config.toml
num_attention_heads = 2
vocab_size = 32000
hidden_act = "geglu"
positions = "rope"
attn_scale = 0.237
parallel_block = false
init_std_up = 0.0536
learning_rate = 0.00644
beta2 = 0.99
schedule = "wsd"
batch_tokens = [16384, 32768, 49152]
max_steps = 4030
Each number is 128 + 32 x the weight over its row's rms, rounded and kept within 0 to 255. Layers, rows and columns count from 0. Numbers have three digits each. The size before them is the row's rms in percent of the matrix's.

# q: layer 6 attention query, 64x64, rms 0.191, rows 0-63, columns 0-63
# k: layer 6 attention key, 64x64, rms 0.211, rows 0-63, columns 0-63
# v: layer 6 attention value, 64x64, rms 0.233, rows 0-35, columns 0-63
# o: layer 6 attention output (transposed), 64x64, rms 0.22, rows 0-35, columns 0-63
q0 012:175133126110085168076105150097178117106105148123116106117092132222129107131156111172119160108176152176124165137116098097095115158133140152135137096157169016103125123149176094105135116147169122
k0 005:150113114125086087130052110120105079089120124109162128116119074158114140078111128125135064053099116094108094120143193065129108078134124065130133107124078088133102118110135125160106151173181116
q1 011:180100134105108162100094141087172137120079119141076110144112130206127116174115124196106160107144138145101177133087070108084121176099144143119151109142173047097101096164158091112134100132147138
k1 006:121171144143162158147124149124109084164162189093205129108103116138095125069160151132167168139153136072139101123221191159164083133126134102111138152155122153165094149136154182098116120094148121
q2 046:153081126109050143112102143101143100081090119109103086106084164228121120100134119180112127118141154139108164161082104047094110127095125146137133122138146079086126116119140068114147110180153126
k2 029:090108100120083094144052154120121082095131148069153084148074098150148136082136142111125081098136079128101100150142192078184109080126116128153123098090077127104146092079142133139127157149183114
q3 066:136167128139216138129152118144115163185150155175153168130155062049145132175114140099124155133127119126170092102188138210155136152163127125114140114124135141175133157158130181141108151074100120
k3 049:174168139132167155118198137129140139153131131164130188082157154101103107177140104138138181153144182137161159100144080181066141169131153129102140146163173127160117169203112134105092115120070119
q4 035:095114138133132145115131149174160116096072113077117097065148188188104139122140073162149125128137101129082138164120053051070129119076126130146134119139166117097165097097090096105165101154105130
k4 034:144150150156181161065175111158172142152118145131130130110151151159090115158178106169112186154141154140166144142152076139073119118141135102134124135171217063120115156180103073109163095127103134
q5 080:130101154126079132138120142124189114137133112063116075177091200196114099069108145145098100091116144104102132118102110086140150138134132118139105158146101106059092120099131083092194093156178135
k5 071:113057141142115129116073094121157135128105127069096085163123148162136132077153148144104080114143102099106097170106135094141103119143098100202103123115111095089116098056135078162185122157182174
q6 102:187173109139117201124168135148084104088105150157085157060147075152159153095129187147147155113155177110186171155110110102164087090124170103136117134093132147113137132132090140135083167095155147
k6 122:154155156126097122133165127128063175129100148160130107095124084138171092131102136102125179129148158141144178131206105137155128114146210115166092108170098182152172144195138140067164111096129121
q7 125:103119115156128145164068142192170161147156162131098140158072143122087130101094048126096178045180066134095129145162142105134128148117132162144131110120153080153143156154138133124175101153149171
k7 134:144097124119131103099092139138144197116162130105086199151091211174122201127143139123166113127194104114109099154176130166105120137115114196129166155079150087120107133096109146109140179144153135
q8 006:067120124128176097185146112124075160145137092132129162103182116095143149111083157101136088172055122108094108102146127166171157119124125105134126167118126232171109134102082143153129102106083149
k8 006:102185155154188167127159120132125134214157112114158150116160118054093109128127149119138172164088117123150085144157129198129113161148116094104139145134145199152097145159116164089145113064085125
q9 011:089144126143148097171153105147103140136181131116148155141157136046121152084113131074153082157102106101128103128144164168139143075147115103141111156122101255144139153078094167148132134108089137
k9 004:142136110162119153112127152165108176196159077125069081113163194134120114131120147152173148181150123119102129165125084141126113153126171163091129077112192133112075088166134172081125070125093134
q10 015:140166171143170141131206113158132115103141209134173159084090140103128153141167101107115170195150159145124082160199168162148102089142119124172121098157104118180150152089114142138109152138102153
k10 014:069081113113084112118058113148163138104096124125110068157098095168165134122083139137114083109069098134134113180090119062180127125111108129139137096086131142086182100083135119138186109142177131
q11 026:102137127134053089149084123110125122135178061083111112217099158128129121068120179119111073106102143108113148127088189120145150091135143100124099155126078150086098126105152121108169098149178110
k11 032:117095094110067092154055151108086101078117138090143099167083095143157159094117121099118076089132075143092109127116178087165128093115113137141121096085065145113135086084156126147123157158190125
q12 096:097180131154219115142162115150101166169145147168148168109172095032129124153124127086155138156116114107155092106179138198133141116148125129122126119111121169180153151133102178148110154090082127
k12 066:181174144122173137137200136131111144162135105165142193117157162091115130174120097131151167154123170134146158089136087183055166141125154125078152156157164152164099165178097142107098110110076128
q13 057:117126137127137161161126168114153120112086143105133118074143173214075092139088140172150160139105153041081134143148061084128146142126141111156121129139155097080107134119085061082160100123126161
k13 090:125143142145184159092184140125183158137118136112117171096165192148056111135186140146149172151148186093132151109133088159068152134151132087164123155166155078114093143180092099106146118144095140
q14 109:130082139146130148119068085083165122175089139161092121118099170167086116128153113122156127135106177154146186135078123151086155144171113110074126072116104075148100132176148075117128074142086075
k14 111:107136108143166113125105145163180110134118108088135132099069129126096059134131140167154133156072159107188176153076127154066129102147090171072163137095134131166134167155181075187134148127153115
q15 130:093110095173155194128149080103114130170163160178059135076112130126153141096135148116190111111114151172157174142163171119100156032115115121140153113087107166173144118141103146139105092108138106
k15 141:145126137112139147141140165176142181139173125130119122130097113135171098128116116117165121167131182093141200170163144128073122128132100112099104174090175199177165120173157097109138082061187101
q16 146:148114206095108128108142174154158082137132128143139095132090102148120106128163133193110107197136103159098072093142189145104159133116135149147135137175077121165155081128116069086082182091136105
k16 154:112136114122102172068195127124167065125176147099124107149106083108108061101133091090120117100157119117106068126087130164143162127083128087155144139114129138161138141104098048093114127064077133
q17 119:111138138162145111104137109130085120165138133170182219155132144115089108125185117157144160166107087090067181053119135148141120097131131115093140129094142160181188186122151154082112145145108142
k17 128:178105145179127131082092152145103110125186136104198209093080163079121120159140123144167087115139152084115156070135103148123140141081166127096156142165147170151159138122069126138127140135073101
q18 125:128126120095127104170047160141123126134145155141077075072179108111119085127143148158083110143089144102117059154132168183160130107222144105119122136109132162074104156098086118118102111097106114
k18 133:098122117093130075152104107131152136086096161113136090143131091107078110110113142112058188110074164145181081130162121141130208114166089084119183140103130125092113161133121117058074140114147116
q19 120:143150163107135194136095155102147109150128106124148174112112085105119145060118113107163131154073133148149147144130154163095195170126149125072050147153125104098084169075155077103163166146085116
k19 144:123094091115114157105129127102128148141074158088161155122134112132158101083094129128122114129061072077161122174069158172094141181158134153194158190098070101150122106106148118117184134170104116
q20 128:194109174149129148090133161169111144139059097085131104122111126191097132196114164039064116139137115133153109093124133082087094108100118105152145098075107153106108124131131149161079123125096113
k20 142:170169118118134177187149105140075119155084125144160111111090125129082100181144110142136060117169087146103095158148050124114118118141118082119119067130061175119085144135167127177097123123161116
q21 117:131176133129150053118139135131153161101141087110079117164073094067105124134176112166101098115151121066160138116084151156176098123180083134102117058092100126179107131166104146095123091160114149
k21 136:171150176177147068093096104078118138151161084113069103153077101064126119131117161155127209090130088112126121100135109199119124090129087151109119090147162115113106175135121114148077141105146112
q22 119:130101143150072122080166096118187108153069107082104148174143132103163111070153135195166102144139128159184162079141089150174152165109096147108136147107127144158158097159129114154117073163160085
k22 133:107107142147109098066082110156196101140092065151074128113131080097177091120132127103152109097123108128134161124111132091149087115107099115167124104186176123179210132082122101155160144145151088
q23 122:096145101139126119127145142058147155112156116116145172150122103128090115186079170104190150190105114143101129145166202151167189115140131153162148123142126169188075125108146114188107071149127119
k23 146:107170080132114157140173180114181125147181105170127191113176134128090139148143158112153113114136111140109154196116204113152099157148051099107123148134145115163092094138123160129064138118106073
q24 120:149156085116100123181173171104136135062132132122126162129186091115167069135103155173157102126114119088132109103191100141138154096065140142179158139122188121073071154148131159140153127185125124
k24 135:149162146071113135135144104097146159097114141199100134139165092130173151134143131063113147135128121111092119053160135096121128119101131089168116160167168092115119118111084159055117102212142068
q25 125:092149107074165101127188097047106144069168106106134100107061172134174149131168092105173105107137160121159121158121122080125117171109092133152089103164119113108148083140164114105150189124105155
k25 134:114143172148162145135156142074093096122171163105106075105133158119154135100130125174131204155102101114138132084077161128105093163113107171145039127113143092086128092146141137185111071105092165
q26 124:103154100150145075082125071159134113080121122162143166098167145142122111113127192126120082121115126061106161105134065141154134161188107124075098171114108129142187146148137136101105098170130211
k26 139:149072151137180051084083125111145128110149134062118168063178123124133154118116196164156116100116174130075178085137058128161139126134152130148120065173110136135149148131150136135105112147130143
q27 133:135164141111115153104159198145117125117086100079101174121103071104071177088143152158145192130139150121169128171101117117186099189194150136116084130135130139161149103081087092132130108120165160
k27 140:092103138193072100082152154094094176143086085132099140110120094115099120127110161150148210059128113149148150212157123155147123129156132131155125140173082109154150097162110139107132175107080131
q28 107:132123098121126117113070058137153121132175119201112133060166120179136128141057117125094095161165125084163110105146119165154140100124077098131085175143062134119149116129121125122087162075125178
k28 129:138129108075158096097097174106135072119136150140135132101152141175134124082087132109162108139141160149139136083115125182162148150140129121198128045144107166142106156154186158087134090068179185
q29 128:140101112103128150109113149109146148097140118099066153088054104185109082146172147104122103101119088144146107098218186103126153151146101145162117110074141158106167131131178116128081099176085162
k29 145:153099145103145142119093138102139157091166192097114152084077100108124123145133149136164108092139093093105089150170100129095121175119027093174105126097117129134130100087150132122048093122161069
q30 142:123048080087126119152136121053107115205167128121140170133112104141104093168146136137138198125110173134158103073138101145148095146196114118158117161118157167087182131079131130129152129114158096
k30 153:098073122133115169125056160145114107101117131184172117160084125102094117162130108161173127110116222115164117094117169076146146163147082076163107146159116113099139065109108186122129113127124149
q31 122:153152134154112149130091152092154177160120084116091151114133138158127118082110009179102166178175077104181112110127126113157107098053093082134111104112133150115100135111138123113122141115077121
k31 148:157182141130115134103093168107110089116107124187145152088055190145121098120134105107134160154136042126211111105113126202091120154091113128179150122176159148110117160136111152106150124123158117
v0 092:112144151129129114101126050117049181114084152125117112103073102063172156160142094179088094129098133125104079129149113097136135099175114128140123132121114122196143139055120101158147097151151178
o0 097:118138088144106120083081121116159146139161156143135137093146169163083141133041065160101128196109100126121093158112161131152152087149139048136159159163159144172099136090150097118090094121178112
v1 086:092118142105163113136130110094142115123135198104088124111116106058197175142097135133123188167130098129161132113109130090108151069096114147058135151072119160173104168098110075112102124172181127
o1 097:105098123115184105090117142132044069132182114098196130162097088147098145132048111115084132145149111174138067090118097103159108077135147112111108165105113129141134125123097137104124168172172107
v2 097:100059105117145124106088108126096124099098180118162132126140086134146102118139105060103100085112095097116100192146108125189094108103123164164051117144063104136119099117110128162191185134148144
o2 118:135126096117063119096122101143157147138116147100141105153120125202092124119169097158160121098144156096093162095110146103151136044155088102165144097136165104090112093208121059167148118132172088
v3 084:108129094146127135108115152170154132100132152192109167146096120104126078181143083129100164177020153115130056118092093123124168107121121142081147160106143102133158159085143119164101147131151192
o3 091:091203105140228130100148104171123152129102117106113115127149075119151132141102161138176078095151090122162140105171136111128165113144166117138077146113172059164090115163153119106117138090157072
v4 104:144138159112112130138122077123115116082128025174082102144132100152120148104100161103134145149184098076109168109135157125118151121110168135132182113124144074089184094084143191198114111121099130
o4 106:188136133107109222109112093096125089147136106149111076139087067177114120147101147153168155120134161143097176137113135108113104147134148158088196159145088088095141129077185109094150077105125130
v5 093:190124119100153166069112126121103147091110122170056076159141071114153168139084086157099106165153152090082099134118123089130145143139132110138151057116089155149156170135166118103141116135206151
o5 087:110150128133188164057145116118125140149136160178209163132090122100121130146136122187129221159125161113112141162155144120136134145183163142132174097158167093160137128110109066126182133139096091
v6 103:111141078187090172103165164139131135150159155172078053115134114095179121139164074129147099201137139088148121087142115110131141173187159123114099118121121155120135169169066114095111121130176110
o6 109:118149098174157089067123149150138134127136137173118165177110134099111136155105140105153142139186112148122101143105140122111127189163152127126052126105015175133114214165141090131143148138129127
v7 082:082119108109175138073177103089082086102142140159168117160085098159133156158117132130165111160132065159159118095128108154102101160088150139116144069076058100104160144134100135174065145164110119
o7 090:055130162116104166118097154158185132117153179146116106114150090118172154143171160149094140104165135161142132131171125151151117111169179121102183176132083160105102144113133169121188108164208085
v8 100:142146146149137086184130183137151147116151075078159162100151143152109084171162138085115159120100181197149165157112099142110110104091103184069120166129185102112097125153145122094101100099084163
o8 097:150084176114125138133153157164103136152132093135105181167159065118101152051128079090176063111091090134118140110167138228100184123119147133164111155120154135101138124095142144137120152099105150
v9 083:176086105042176095092107103134067143103108104146126125101139159118127109078053157151158098169106142132161145141107178085145132130122172146098185148119170066162087136105162122106141133150100141
o9 099:129127168080165130102141119143053113107135078158129135107125114034115125142142131131151150109189093148146077098154179156157107120127089097125197069079153157137165059097149112124130124114147148
v10 103:181058166092151139115092084127087126130179125169122108159098085142160085138132125113157098115091135120114117164128134164154096080067104099158109137131207155157124063071136108179128109117152165
o10 115:146132127129150166120080127141135185088109153083166101113181097144050160166163113092115178104118109105149134172124105180187131128155160117106121139190139040096125090123127092161120135134134177
v11 088:143190131138075132171090145121178100150073111144123134107187127099122172180150089118108140131143133083137145136100184030153124104120125067127107114150143123166168153107072136145162150117102179
o11 096:118121094117158098124077113095116136058139172153067140081081117096113121092095161122090050149128148129113123131159176081074124097187101165120102093078107072160151139128134079098132138144111124
v12 098:091122137065131097175134111102104108115111130140145187138156117145077152125060119091107097077191098197135100133165136086147132071150092112141129153134137073207113094059133123125128125130129145
o12 112:130094174130147117114123104074113131143117109136130128092107136160156148059180095144113092099076145124148107110072097110113132081129116100052148113148134066177083100115172093140154119195169189
v13 084:089157125144122147128093104148170205113154154105182176126172118125146136115115069140096119108136105105107153155134141084182096122198085166158072114091157087154196114174148108135159107159100109
o13 094:167196141124078106123127127126110151147078132112121125063118095143107121121178087136076114139156178094131016065141136106103088120168119135170151144145093152163115130131123129150126145058108105
v14 094:180071181092108174182113138111104147080156110094167141107148108113083111137129174123128171100154163094145178152116123183085128124078100087121138133119170145082153124102103070145114072135069111
o14 110:126165157085130139161121077112115117120152149149100116166177096102113138122104119077132126150148161139113162137105111179155139113086097214092139136178096126182123120117118222198150136113125195
v15 074:188099078113119154107124145152100131111128100117058176125164182126106143140167194190117149115141103107163174120107082072170155126135120099147158128139163172097078128145164203133119152088123145
o15 080:126118093081171108110135145115122088123151152143092145147211149100115053136128160148164125127123163179118077163077147133063185150127127174101142119128131091138152122100123056062127141094108092
v16 089:144094121115088127153217158156138155120167120137119151119169154232111140140170159092130102094096160158108130140117136135176207111086127144133163171071190150112129096111103116150124125115108156
o16 086:170134100133184113085112107102119177122122109073066131173113128163091092160180098123155084149118118101173120127111056166124086127138118089144089126141123152083117099089115196083138077140104173
v17 074:050099127175125154136142142161102125225138120136154139123183143193132156147143144156165114117192140185078186169149093131086111140119132125121089117136090135158086148072123164157122118115143135
o17 078:085140140110087139150154199084151143083153108203088068130111104111161104111145128171127129148065096130144083118089073126160121122099112109148093115149151102087096141161061092090096133156091151
v18 109:159118086130150141135083066140104124139101137091072119107080097082160127121124074124104089169140126094160115140100140126162081115213158125142147063101084123163173122114103088088173124176168130
o18 106:173154118105114129115146127107138107075144154120149148089141170172158145127077094120179174121167154121136081135157185083155115147191102124167158152153133136136176109151149064170089118223138122
v19 089:177142138163126157125158181146158099152143090151048181135153178087189108166142081117106098138165133139085151153103125119122103160130178116133063094170136165129140150088104095098125092113085174
o19 093:146143091107127163177095135144110145169112184150122082111143165056122094115129137099185128182106171112143161133115126118149161140210153111166115066103092144086101178090091076104113150167128117
v20 098:190127084172134147175162100109106103089157139132136145144056101127135156170088123090143122165094098086112124144163134167093081130108203115067140109087128109110108115147072078103113148172176113
o20 099:152126158119151118114107115115208054152140148089169080112106097095181129109151127116144152141177107124197152091125139204194124112173120107101109159133089157127185092167144159109122161114111125
v21 083:117125177151182125099119146119114184153108042174153119183141064107141165077099074129099161104113147152095129069113076149086138112138134144160160161170140137154148150126103100129168092120153082
o21 084:118147143107123118146131100092141146116162099150186168124094105156127145164088196104082081117054115085119087145153171137163141163144160096093152072112142121123122180127145103166070070080086117
v22 081:142128107125142119090076160095144157122138177123079129075094142141132141123166109148209101097144182116125117069118147074152156181127122144180132128135131142145186094085134176043127146173159123
o22 097:160118148147156124098172133171158081104062107115124089140159174127113150127096122105097102170133135196115113249104092087108105147140151131133134106169125115124106106171113045151123105123136109
v23 105:163104149160111129129118148137153119140122139098147150150180228085102071125121161095100142097124122145111129103181101092118184163114092122085091130181116100161121114178113163117109130037154085
o23 111:158124118089149069183100132132052116179102119161130130175132156141142105063088168127102132075114118112109167146098129108152179168096115104146070130132146139097050116097124140097172146097090091
v24 097:233171094118167122164128091133143133141091184127122130081123166086124171106100065119127105104113128101122094088076112078127166097204095131116155119165125129143152127115142070118103097161141122
o24 101:185134137156146140132150085106130154158105121104127169169106157062133129074075113153129139089127165140157034157153192104179096139155141129151100118151145106210139112122095141089117121110180106
v25 101:106168061177112125112138162087175071079089174136179150099102095122182162133121118118136109153126162113138138077150124150114141113125179117124151083104089161146172184187104128084115132162186129
o25 100:096155110127151097093165176117148118142169174098150088180043092100165173151148110127070138127140088177144134188117166103086146182186118134147127086132110162119136127142127156163128163169107094
v26 092:155129121123118112095143136105120034128124163101094164075143171130125161077139134078115119171174119131119163109124199121162108213182109109133136121175076117153115087115147171164141132115165165
o26 102:196106098117102154107195150131087124146103157170042071090080172113110112106120119162116162122153138132063131144054129123146133134121187141124129134111170148135100156169146157104118160165170109
v27 088:161130148091160191174168081111143059076168065060115137140145136117094163139110136143102149141127167076154141054092141139115118128119134139073125157128174089089178130099117104123107097097129117
o27 095:205157172091116142153098158112141099177114149102081164137139098120105139126057185096121160104164103094144166193142117148084156104138147109076165145125119145169074103077123152142116086146098160
v28 085:102176138135132120098127176175151167122158094052127170053114117161113085126149095120136083124064111084106107081151106123142133098129162122135174156076153097163136110112208148125102110090095128
o28 094:133132096146123047149126092109131127161099052114086128143200114105128192164104097152121125151134170158130118119110113154083136164177138134148125173105175084093083075100157124136172072091118130
v29 100:112144085136122211068120127120129154117113112160101078129124128045146151155152055146120095161130164096057101149107140045126122112160153160181157113077089153106141130116139147108138120129122111
o29 105:123195126150126134059119079131134097110084095132089161069157171128141168126077101196126135161130118080106122154130117105152169156174135142145151100116084124090177195121074101113154093095143110
v30 104:116190121116079092105164176126105100148144134120097119106173159117116105130168170126126180097136093144106158130118147171192133155160139147123166128156153137128126120120233188172111139074128059
o30 105:153071080084118172103097099183120112146130146161060166106126143152142088180126092169091146106128128177126146087120089130117133251103136113137121103098186110102119137140158120119118155108137123
v31 090:156101171081140111109098098142069163090143171156148122107134115092122144104147091093109140159150179154086093117141052115141087080098158147102199119116111126132136139135073053084134110179103151
o31 115:077157152129164161090165110097145179157177091117119119086085101151096138108132104097188128146097147169158101187142161150183189132139077150158090140107086125147133115122143182176155100139158083
q32 127:143193106159146098175069155091087141140100157136101097121114103101122126120157144173088207136048143103149157118105138127086124136141054130078144130134196151120094123185118130094082121130113123
k32 073:109145099119192112081104081136121121126176090128080123077081095162106091160136102169155119128089168163156190149107160151165121148122127103150114172115188129106184122155089097104109126136088055
q33 129:126149150137102123159149162111122112150144079103180076112123167116133160075109130133146153127084094157163063130135148090170037096127089121126155081083121136068099107109098097072119061118146144
k33 084:119123166116053131185127163101184144136106136101190104125104143112157136114189177112193164152102102079123149114106130131139100085101163158087159069136111122077091127085152101120146086108138176
q34 129:137164096134185106110107096140084118094119205142094158128122065131125116177163100146091146127144170106117156164169139168091181130153132154137101119155179100206145137169115163150104195147093115
k34 123:126127098125189075086124137081058088114095153178068158136167105150114141144115088139067142140156161145108135172130115137081154186132094114173152118125182129173144107186094120140115157155097092
q35 084:149064105092051174126137162104179133109146114149115099109098118162169160142095155155158128105159107198142163117075101095180091193100136148146138142128119163080151143127167087096107097122170152
k35 037:135148101117054145131096110172127131087154156103119120053104089169130107089166164135165155087126108122122182092122169123214103153120192156082118141116106102083160114123166148138107154118176156
q36 126:125119160122099157148154131114154150144154051130126109127108195124128133086101171103178087146111125108120116083057127100174111095117119106144132147079044156066109161089129115106161078122183158
k36 120:126111152143081171187136114171198189149149136092193103110080131102154116105122162118173127122102086140159107091139152108200092119157146143071118127133075122101099157080158133096140120093157166
q37 151:119150182182101128176166139139181143186116095114139090146140219085141120074119142093191086115142118110146121099141130106126100095139137124151116123131094125121114130048100096132207108117139177
k37 063:128113197147079175201163113173151147150132145086107134098138178115089138099194099071133150123112110072081146128126157129163105087149150125120119155159057129118125128097123139134139142070175176
q38 090:152103147171116111163104121159122116188113130093126139183086171161116058115145087131112113102112095158153121172164169109083097123090108067124135119185195115159124075089116067112159144130159099
k38 074:152134166114096122089094083134147133126053114111099100176117120179108178119118109160124090089140140149106112118117117121060124042106116140163131142135160140144124133078123197212142066108119105
q39 089:173068127101098116139200131113138066109139118124182168120141102102124121103130119074134117135087115126087131159063146106132169082077151105092098169093126064149107058134157104131102176165113131
k39 090:108147177101137109085132108135193151178101130098142117143142072183145132096128146132155057155126123195079083113080193160112191147153141147136121144156158100128088136101131128173195135113118115
q40 105:119118105134113159149136149079115113145160136118128112157158113166151167091109110141140058123139136152075087205107158131167019111140141138173110069102109106135086095114132133076131090145108187
k40 063:138135091089167106102066135052092153092155128168057102054106114091139155129173152139140171110118153143135112156123137128111111174070072132167145133125142129136105122190107116135095107182086096
q41 128:124066170117101156119184159127155119109171109118105130149173148117135193104101124068170093140225118171101105138148133128130121140138122115161106125092049148096149102083169152149126114106179165
k41 102:116112177152059165160171062177190156132127129072129106142135128097145123114112151102158110104121088100153113083155128156148100056124161141103082138129076140144119162071178182132163122122147159
q42 079:128167137148129093189140098123134138165081074096147126150105141085114061109142152118107141111034111066133128092136157133114114033098145106102153150124152135134101133143071109106164121163090090
k42 038:162163154121095138172200166134181188158082126081152160113150129085112140092174169130174131139086145140175153089096095102099106099092137094087146133070120105136064136111119090128170111124112153
q43 128:140137097127165100114114126124101106092138222131102154131130050146132115175154096151098152116159153148124162163171149174099156158139132153135103108159197124206158114173140156138093188139088102
k43 122:152134084115183078081114145091061070113112131173069164141168111154109137156120080140084121140154154136092147170131117145072151167123097120178149129129180144169157104191105118154110158152101091
q44 093:129084117097051186141093164136142144119151092149159094103130115117164139120090136128173118120114102201153146119085120071208086192119105157118144146147110175068143107099138080132097102112142142
k44 040:082149128116093131134085140106112118157158152112172099115146128128169102076187172097160184111133147105071144105122193126179159117120184158093131066092121098097165086091146159163137105088136079
q45 093:084123103173150039161134146153140120136069157093118135179174153096124144110150132141090140097077118128128142144193139127061160128137146079080094113135188096141131100163107128108172177128080105
k45 156:096152161154191087128139120129059080110127116112083171132167160115062120129177078082139119172144134044093157141169138154124136066120117087173117157114104146151124120126095176126161138127105105
q46 102:130125092161087129134097127159093120151104064129135148213120117124127176137136137147134115108168106095105159118032181180120159113119099153079117171092151179141068136171119122162168159113138152
k46 078:102083143122096089119128158151086162208134169174139131132099097143087148114091119119114158142118100134106181156053127116172160136119130137053138125088111087185097164111127181168148177167135119
q47 082:107124162158148171120205104109147069149131087110113131181102140063120106083188127165121116124108104134089102142058138135083097167149096173123102144114117120110138148151093129125151123175076050
k47 088:122074100094119048126156132104112114148169099117074133216114179130115135112101150157105110103049089128103101114109140133109136156118158092144102147147128121170071092075136182116146108137175091
q48 080:124100152114124139098100077159086152074157131177117127138101107076086085132101128132128119159110116118119082104119105153152142033139155161063155162123092183104089170117111119065119138191139095
k48 075:125148068116116143158097141110162100129199115130101128219111122104148129107184176148084099119159125145181101152143147143060182101159132107127139054105138139120172125111141126097134050137136133
q49 087:155060126108133124101110091150172132185132115068128093198116131150121080108179130145098066116124178130119195132104085109125108104156179138097146130133130098099116137087160117189178135172135088
k49 094:146085117175156111065102097169130107169147106093159053199128136144166108135147128127097054106098169135098077090104119122113136117138142132060125180158103096173095133141135156144184136133151110
q50 077:132094109127154115162113174145107152094198136153147180141123106073149099112172117148156063111063139163131141126153100154106143099149113154129113123090139193132163190211102104107082154149096100
k50 098:131123051149139093152108078207126134171129123099152158137154080144084128156161152109170083122106154168064171108152123178145105130175175142118145107099116125130156119119147126030140122094123112
q51 095:107103129126122082102085137159101139143054110130127126160160080167119154113148129175155117111098134103135170041080100157096133096113118133116148205164124137122053123166147119084179128182151142
k51 088:217127103146107158085089103113095116202161121104159094169140074177118112087131137142103090116131107096139174106083112140116185106162177102095136116128126145108110161092132112100209137161099129
q52 077:149120176151143106059189117115121114116131103123146148060089055116121170097120117085168118125210075164108072143090102128153101119117137151146113108128080129156123076165157142166108144096134166
k52 088:207178142130142170087148166112076128170137145113125068085100176157130138140066155082139082179184086151130107148095139079144155151113143119114128062133085143135107137158131097141153127154133174
q53 080:092119182096153150103109084133163162148156160103111131071163168180094106124159134133161101088135158144149100108129160095165127149176087164200152160148125127143168104044115139154073099159148156
k53 071:127102117144123134149137167102109120126139161161104117190108180154175092109149136101106134163150134099048095159144114070102181151163064131135162146187114160090135083054157087152137081137125117
q54 078:121172101133176097074083141083165084121146065147117161115181127104151163153107136172176099175145097098134120045087117105119153113090099103137182084124130156148170148106125093159087112097115135
k54 074:122138123073109084117165068111154115099089085147214148148144129047162123143137147188098157112151114072110180093156129113161152137090087142107126099174152183120096108142125143119150162151092150
q55 073:173118110145197137137102116156090165173171179141095157099045194118164117117131163150049099130159115091091104090130117092138132153108174105114114122107105164147116170132098116104103145122187114
k55 076:135151114132179111177116106151083144108136156102100148093052121130122141087132158069125034064162113142100131191160108125130118080103158128099192112074136138154144118113157142109137088157116165
q56 083:141144114166144125097154130105126162105168144149072116150085123104101159153070134105118168146186139158144165150124126125209124128187162150152113086095055139154115196169163122083122172121177132
k56 090:112144145140135152184070175064153111079092106151129134089153085108130142125126116142112197134147139069143097190145114164119066142162153150093126104113113105166138132169095120117067130087153199
q57 078:094111163114140164144170173147152162184160136117133085104128114117148095108123183129118128146172137141145092194144060108061108178136161155099111205150108126123145121103125170075069124164088133
k57 069:175112151188173201135143202127102108148137147101144185113114115099155100055143144099158112083111177165107108182165147087107137116124155103173100185091092113131100118154116103117137115127159096
q58 091:078121132139109155162186140119109107126175115150076141098081136147131131169143195144136173137106165147113133122119142137170137201137104094211052141150127192115125116163134131098054123107138138
k58 081:164198120176127045175185136124140164091145126094121144037109102144106121140083124125178140134146155153147101149145116096148070139172109125176111133097124108158201125123133110081131121102118112
q59 080:148094073110090146093167118157096078124151164154197135117164147128115191151087133136138147165145189111072125144155165104180113109191158105120114061142090093125162128150152152176134102088117132
k59 082:086139127161160156130146138136149130161181140137213147140110106112114187154113072108123102153128132161143073097133126118144152172163091159115137072137154111112237132111096071180104110116150120
q60 083:094119143129108138127084129160136138165132106158122124154136147180082113118128086103196137170157097214190063215145157168103096105186098139100154136132169143140117147119139132126172123131169147
k60 079:098104093164072158141051150089148141158088158181090097204197177153127154166097107154136139166123149133128152141123126147135149122117117170134128110149083117119117148119109103063109067130167080
q61 090:110128189167133099157141161110116075207179150113135089139060135129100126084144138148117180088116162148165128162121174192106110143119050112133116112121168156137124091141130108120108109050128147
k61 085:138160121158099096110135093125113138155145103137050108052076132089107079094154107157152052169121186156127135162088132122151107116155132130104155151116091132147148130092097072060152106083095117
q62 085:164139143146106132124118132091129098127155110133207153156142146080065156138140061108102122112149110137150065142163147122150090138172090148120192112145129114153155106037079161179075109110096127
k62 075:126114116117129153076119182123110159212109109166150114174141139060117079113145116096105156174164142166068034143144121100111127123124113159085197124139123149138121169080109096145130127168137122
q63 093:173127083132121074145133112115103085156111103148171110137211158103091154108164142109084081165136159134117134106080115118127129144143198112074143068135082115106074194120102166127143140178146106
k63 076:148122126134109045137105118193176090120129095101158110154178158107152113176126159105066100155120128168190146124099113164154104130135099140106151099216136141138062173109133127119122155144109074
v32 134:126138093103106120097138131114088130132125178123092130111150134140134170129168195182165162142145119069061176141093114180138111132123091160123145158086123130069093217088134123164138130065140091
o32 107:130133098105074187130153121128111123152062096210139116149166098097144090155162128136143151136113212076123152055123104120129165126144167077134133135149110111088117148164122174113163120092113067
v33 096:105138124121159090123093144103113108058132069110148105125086126142128098157102161137118102182106106149194100091166175146108120053154172218122132126110124137133156129137149106153130200151157178
o33 092:091099113114097142136163138116095133095157115147135163093109054139081122149125167096168056126109116121079070163134151074123126106076124088157098138086117146131151094122076094059078120110080100
v34 111:122134104084108142062136130143129155104152140143062156096142163171141160167184156053097114151095147113180129090090186137182125168135161160136110197093128124110152131135073162101119093155122110
o34 107:112143124120112098140090080137112155124101116106117105110104066086085103150139153111115085111139131111126135125120107142145119129178100106162102059085024179154114145116160094168044102068149136
v35 100:143123169023178069154142179144144168134142154133152143139144135127155197156124100156096094136122134098125137147132123138133082164147096091134135124150140170152155089092177131138142175114203068
o35 091:150149153153099127137168119113045083141105145085166096192116118051130124082156116151101185084117121121148099138128149158153111137101146129088102097135143114146106139128059112111119179075050123